Each number is 500 + 40 x the weight over the matrix's rms, rounded and kept within 0 to 999. Layers, rows and columns count from 0. Numbers have three digits each.

# layer 6 attention output (transposed), 96x96, rms 0.153, rows 20-31, columns 0-95
478485541444447521525486515519410437467528554501513502510489490434566491495477546529527481514552470506495424483507527515489477547502434527603489502508443539449504522449562435474515491479546541585476483528512510475494460459396476604490510513490486492494472429537505524533465472488492556475
545437487510534416509505502461464498512487506537563467483488514600495529466442419516497493508409485479430566531458555515505464549443452499567500436516528485541469573500551421488462491480453471519517483586511485531519534515452522448465490540606419511455492453457453418481496563480471575538
594541502463484491529446521460558554505530476514506527571554482438513509455474535529609441427508544540514521502458531475485478498518496470484511490586457496476426487556397452430494470451511493489505517493520499498444462484501542554501468509482529541457521511525475465541483474431530502529
474534498507485503478467533543500471494538491491522512537506505428517475527444444507510539515453491489475581520544518483457565521523530510440417501568448530517476473545578500512518532612535536553501471528585482455539480470505534399517472570529567537486541537517491544437467507469557462492
484482541597507413453580545490434566449483500437483474535534461469477507418486501501512469492534493498497440532542544505529439419482525503412510507444566457477412534529435473524537549471382467588474551530493514520529536537594439429520519533502485459536485466509458461481481497503455508531
441457531510581563611464457490448522538475478488426463469551466554509519514523524473463494511447588551535449557460499424485416505513501496464482548483522525457490503525481484560520555499364513509497501559492522536536477604497432469585488514463468525430477542425533521474554489467506522549
456444496459417493398455479465543503519556504458517489554509476485496446515526539514503540530447486550515537505536486474426517484582499494583488512481468479495533506520487387510587465519501430573472427476482523482500502500510529587506450424466548468552442467449547512515458468459489526513
569488520445501561458518556576506457424545499528447467495483518478539446502526557556498554465484523527489519489500488512550477512579491491589543465472419504495473495498609489460511522492510473520499521525480474497511442574450467517470499552447524474506470467590487448474483493495520532496
466478419495447540523473550480498478549447533487523423498534442466468471535509462517469512512482497509506525491522537541463479517494517420472499515502579517543450472539579516502483520523502508484493414565511535549472444592505476447509520452572433541498554565578411487451510391481490472523
594489516438543484550559494439479420546461511523489531476477454486507427482526575484500457514513518491545501575522528496559514489513510515477514505494487540501476422524464491501525480409526550537525445518465476429511469513467562486471543579451563469505488443504517491520422522492480526481
490448499415514484526458497411406494440559440496453519504484469493480482533521548442452460404550463481520483430522488480524525467541559509493502482483473495529521465472496517592502525427417453469503488528437490563472535514519574475516433593392502519530476578504494527490487499451600489408
509494528599507445536504477465468539477512495521513529497451522438504506568519534508541436549479548487493529526448407460575428542533460535472529533585504526483521449499515481422469565492535571510511560493434465541510486541537517528508478482483460467501492504549433475510570510433536506474
# layer 6 attention value, 96x96, rms 0.122, rows 21-31, columns 0-95
461571487484514481572452527496518490518503474541448554403513613475459470533532502497487486552507399486518528509490494544534503599574488497488494476474541419479476461458537528548530482479480516523463532482565498497509510519507500535541497526483536509496550580530510457480503517491444504515
478519486566579530571542498448439521502550480518523511532583521483461559513531539494512471479543459455469497502507472431549461465446511507582541509486465492468432527519556452526535497579492512459522530501525479449487497540542472500539479478474504471505486499549479502438519462543568497516
522499456502491495513473587518492497475495478566519486481484552476457505535482503545471567457513499505531542524435405536519518414462544495543487476409497510494458494485509480480439472525453446440500451548485549516489465566484495462439510480459498482427502513479512481504516516479498574569
506426464486539493521480495521498453456525518491488534469457545482429461604494468483471537507498492536493438496451532427485516503526455466499480490533502542488557487483497519463495491442506553427442480428504443438434497579503552567480490516515540502513491594472450564517495516580537459475
563548518539473499522543512487594492503520488484476578475513537472494431537471477464500489515472497459528383490460541491465478505476445488521564473485510540446476508515458557525497519518502488473478456479483387507460501496516576547495448568531387476521459497514534530494542510562496502474
507556499563451519498546497490546475479447555504486403536534541531470596526440484507481534497537497539500518456503496501498501516505457468563495531473409532473540497528499465483509482537505493464504557533554463474505500492555432512459531493509541531478533454520601449573478552482498540529
422534497484535494485479536478537452499517456506476403513466501481527503490493458499435466538527557534515531448541522489492498494453534515554468492549503526454538525529544523535523464581505470525572489492486547473475444568548514528526551380534507469499497500456457555571452471456466515527
544500523493476491490499500508496524517508527494491465483475488532451547470484529552401534480478506514547466418491517513467522513578575474532562478476536487485486584467470575490494432546477541510518479506472492508573523536530498570443482580531508517513401509463484482448629448496536490555
540481542527529466497557487505519555529483510470462427478426496467533517466494556446484486486527586481520494482510480483532490568436491525503484501547478475465451497455470451526485564549506539449506527535554495458468475544543490532537498469483480469476532441441515500503455483534471513474
615548533499535497500439505443503457491499548481477513479444436529530525526477460418446421491542565516461477490447490459472453541422515514526524522464539549391539502561572502486447544473561510528493448519523550445437464511531494497519515482539487498499500455495485499508527494496476577579
500537483461524450535548457516498542516540535486426510521487486515484558498512511511533513497452465511482474559504505526511469434433499532487479508523542513490517488540492480529506533478505531480548533514444528524515540500470410515470538453490452427503516551534474554458491451501479446505
# layer 6 attention query, 96x96, rms 0.133, rows 32-54, columns 0-95
429366467546534471459391475503489468427449441503466433486516496508431562578453508516577385515426563453464561462435578528506507500536504385504494380398543455476572416487467549548544515522513480425573443507450463454512470502449473556533443482578500466566424518508523492485458495537433414537
569609451436494512506533516428464480544528537434531507479541487488614512429519545511437483479483469547552579601482443482524516508420470542538498571447479429437488594526508582506457535515441481442496452581535524568496483565531561479524482546504480471431536508506469456531491494448559475436
518544529473499587505488531580485521515477490534487514553471516515537474502498526420451487483550485555562485570514499572504490513473463484568525491555481546524476461480502428536492508466464550505474568502505475529376556509492496517494502489458473567454504526468489475503438541458545484469
561558468443516546483570534512527463597451462551456569491448456499577445494495461504426489484547479532512434550523460503474494436575541552592525559540483542502478511481539466533480457580536419598417560507507500524468502459501511450426531497429516503524557541467446513411543489491586523449
532503507565525443505478491507488509542563494479494454487517507510523536477486505483517506440553546482540504542501475462507458537462516509406548519481537502486513496527466516523465501508496499536571488557508459531398542470505501520510465547572499482552507482587537525533495500510437514500
519495523486522540456549508480527513558491447520502420505513533544575495426559451498451523514519534450503502502463448523488514454495560490488584504552605526484554501462553531543478444562492462564486556520578489502469573497456488517555463484527500562528478523481477489527506505486466477523
464569493534503502461464512503488525515532546409498435453543543508554570458535469553500477507506490457460534564449446381560546525492492469502507514536446559518495535497471553505463521581512499496599528502599436514511474523436448472572507527545555440536454456543452517532399555476572548482
519414489613500486475538502524499558504469467534470445536471504491496433522514420416549449479576523497460535468503466503518529476532485455499510428517527509536533515497486526482502543456521503519516475494599463467455495435436512541522471483440557548543490529507537509464460505500556475572
503439472469473528494412540460540539502556480457470491545524478531472465533572501560495495469569542474512475408535481524497545614547514487526460510597486469510557481502487443530442514509408517506505441489385550591451549496468497515507427494529518516536525541498451505478458491569504447488
443585447496494406496509542445552508459503499467481493439504459467451543511455448457483559571473511445547575522505507487463514450549483494467467518522475483492486526447507427493460518526512409447503523471513504519492505521460476469464463516450513600454500530490531542440544578529558372467
497487447463483516563458491475448548476488488388585432460510524533493556533420499485513504459444582589488475559499511499510497544532500506553583510538456482478469534465456424533543527478471436514485507478439427406543472592528553488560538517461451491515530549512533490458459452516469417496
528525444470437523458513479484502562503465537466551438496500504556507526468547509513462503485477445574499551560491428504465491494525464529445498500414443490541510475492510470481525469516531511374451430519507522478596483413544508488507435543447563517486459458485533435465444533519450512520
501519481454534489448537520551508492473452451492418555580496489431541561491518476512466461479441556558464461480590480486528547507455476460605501554459491616443490547469573496485487538518542509441463483495487530483546458439455469500525466506469465507487512574441468484466461541462553527507
526580547533533469576381531466468459517538521512464506504534569443574486526533570493443582421486474441567376553540562522548513426511516490545565449426479548538474431527520450572461466401566503454449503553485453459417484490502502607411426532477422464480491528534538510451497439478473476511
565462507448510540373513523487422450495488468540514487474480493504400504483535474504543515573546436559460549510510557518489503463503495564506565472476536524481576505543462507520564470392501416475490502589451515465466543498515463415473506552479494548493420551396476513567528464526577488517
549489415425544458456529477455436536461423403523526525509551457563557473516516548440449571491515465476482491566520515511469421516511508540542539471496510512475504492510556514523479545501541564425476469509499543470534442514492490526402521570572498491485577503476487414468527511491545502500
487415491513480504478498504459559512443501493532497492410496457506571440455482429450564464486479514520442540470492460474520519530493479490460513490524522486471566556507507510544575538489480479469456511584567498489530476477578499527456502518497455477533465457486488493507489529499549509456
516560430541454450434446577422540536474435471475570535458483522507506509559531482534518449450471493521499566515507549553502429501484559442473552440412471535442525446532455509507514471527455487487500425530537496459487433459513503480497532524503542540475446526533488511492511472480529549558
422402482524483448517445478500508531516464485504506421474486473486448510581488515529495458505440496354475536503480485523562569461528515471453498490459526464471522466523498528498506571456562522504543478505487464403507509588441494518451502491535522471570517500538618471438575462564453474568
533525465506513507513504500510507484528499495503442511552504471497524512470477522536469601550500486444506435444505469502540502438477500563525486530597533511477402514533515410464486472439544496477462469463499475511554511522453472479502522449465464496502553594497488452479494468483511509494
432469498494499535435423480471473523428518536550452501502492464470466489532537543502551475471525498421546423450481539514521501491507524481537509496520440481485535405493510454502512497513553531537528519445519447469486535518473432487482508504509527447553531511489602533458494501520550484515
556546527488457537512518552511575426537568549440521531463485506575522548484543520524397525539463449589544444553420467491492518573415508586554458551553533546543527525457493427521479418495486467477478531537483518622462565535480485462462480500475484479419556449435406502485525537528511469499
474515567531484518468579386493574449607534510523555531500510545450500507540490485497473477469438513473453560431485479589567502527531529486506438518465503505479550518466599520564548532550513423510469461548435489527571450440545484504499499514501471473458437467517453505551492480506434497523
# layer 6 attention key, 96x96, rms 0.133, rows 32-53, columns 0-95
542515506492450466570467516478492511460485489525563514563533535491504507491524595487398559468537450548541513603524481501549498487444523523471484453470521552546537491416493464495473497568513548481441444471516544566512521482433518490491486501509515502530548437516468498484541482474498481546
516380519515456468463511492503553551443525589564428567501443479522472436505471474477506471509491547503389407435453437533484539522465503575423494510445543530506505504570494521616527459591488516517536487557479453452509553561521518472471510438488472481505524537490559463541489475485540543496
485519501474572512522529549504521434549466506565480485522482518493516511486477467536467447510484513537474467494532510519505483578548503536464482482426512551470489480517564471467491560507499498475545472514540488498526607499540499425521518529495555485534581477581515521491522482475524576378
447503522467477509521545482548488536526423484502442465510480422525446501485498440534592477573536486434458518513499477571489477512511449545503460472469446484525517506504566568486513469490436442441495483547479545467417496447570526487616509502493442359508432542535442484606537513481394563507
476511519451505550430469511464500547453520490495579546490537503498519527509591554529560470468486480445449500517463462435522476486455522502484512496500515501481471472526492506454510470518515498457448431489511525573534470563488471477454436464558522594470425514502504493432488468466502419507
481470459523585536502516453559601457503363478550506503526424429491405529502488437495499554484530464430530489428499572534444546522552470508444519514481486447502578536500481497461462495480483470418445494525506420402517460504487474514565477522511469477474478479473493505537495518446513532413
516468531484517489483501400518556437417480471434525451454448424536508394437544475537484509522488482493561370500504535459464498509530481462523529498452540513479534462549413484484537476533566540480508522448499458515410447430577491451549492503539522482521528458500556451514473597534524470405
532580496485512517515494627530438603470507466514540441563562474471459566599578540453489472580470448567586572531456466456605445528452470497553495488542556505514485538426475514542532579503531516503509535467518564596565490499455509571542466565457461582537494450488521523490429568506465360471
438556480444536535476470532539496467514421519497538566549464450554538558562534531479479559397524511541559536521529503585467393439526530564456535586485486453511494492557501488558475470522439444500459480557502519498484458528481532594539559486522486487473497464439540526551570552492510529432
512481495545499603511470532509497472381500498546538458535487358622508552473513502383542572484457499573541418540514533566475551598551450523527429510522456541453500562562503486507515628495432472520498434542503525475432530486463510505482502570462522526467455514497527429474459489554397467465
624453397481441500477481503445524516501538437503500521531454537532468493549512485590471455505478564581510455557553566551539476491497537459518437516447475526576467545508481467544546519492548491549553503438443523433457503528519482503518500488526516512515382567454503407585538435479480459499
521450570520475506558565499405480467438502493575451463480498480555533467465468485527491485508431451462456576464493461540419467524504475534607481471501389544499521489528535521575441553497576500563579535474465531498500444508509466519425495502490473496479485592505558409554505500491540529451
584519578474534441509489494473449501471447496571511483568522508498525370480557544440480518498473527487506468515501483489483453522598502491466519484480524478557435504581563421507546510514504502467528482524550522458500577484593487482580543504488576465497541592479511565521544534528597550458
507589392437544480571409520507516392476494521517405486425466583539504512509527495537553496586503554506412462544492482532493444424518507479528468513515537363537472504523480561510467483485538448490492501544527499486489540595531378503486489356462465437447540494522430591415563439448443609495
375466472463467543578533556609420471510516524536382453551517523483434483421506536483501520525496552574546472518506522523490453570397404537498459465527516493543480509521466513471543610511435501558483563478495485496564539459458514467497443500495514425511529503493491486547499512428477503439
508526444478554462557474533536485506467465560575451483508403530413512459498445474586438500502510553437450590480487474550419473519566478535497454450525540462554453479477537549494532514496591585456437503609515540521464538399470444492541533493522470497522511425451469394467420497491532548505
428515500480490449531450518469515558444524431538582542597570546462491538539440489545508428519436469516498463405499473464514503524433495453529495433492527436538495463470483539526531520522432475394496450490527478515571496474425461463499459452540474549501458492395565490449408544543499438494
531494463448494471520513490469525508473584489489507546514504490458495471485455513567510554501461539464522452508477485509473448498470486443578452571453532473507444527505424469496505558493465485495478521488513548524534448493534460419529444557559487550479479570467479519502487546481589525477
523505483485497527561494494493511529525482542518442489491499478504439507560525538513424494501508500541430505585470445478651506462402497511533475554515537506542470542424432500454517497521479585439501436488512530597509478449434539509505441549473465571492524491432434506464489487532513408525
532505540539463539521461512492515487554511507501445503479526474517474489558470454469505440519515502524562516517461521464462508500493466498497490491512495506485511496535582469509488531551540520571513531557436425482451525537526535544531473507456543493457443476536467514486536488514488513497
549525548441485545497467497497461464519468481558501488541585505502525587509518550500486528489515488469507538553568505442586490464456444570561585469526487425495487562430522517446481543485509539461449477461515527531442501402512531425608535564532500450548537564552500536454485490508503508531
504478518517437507468492495547577511518482500551503485437474452542467556443442410554516589505620519453440509557437470462479554503528518522461451481440532512495537496479527509562526518520552468492525536534533584420518537431518551535504481541515526436538486522525520582539503478460545514512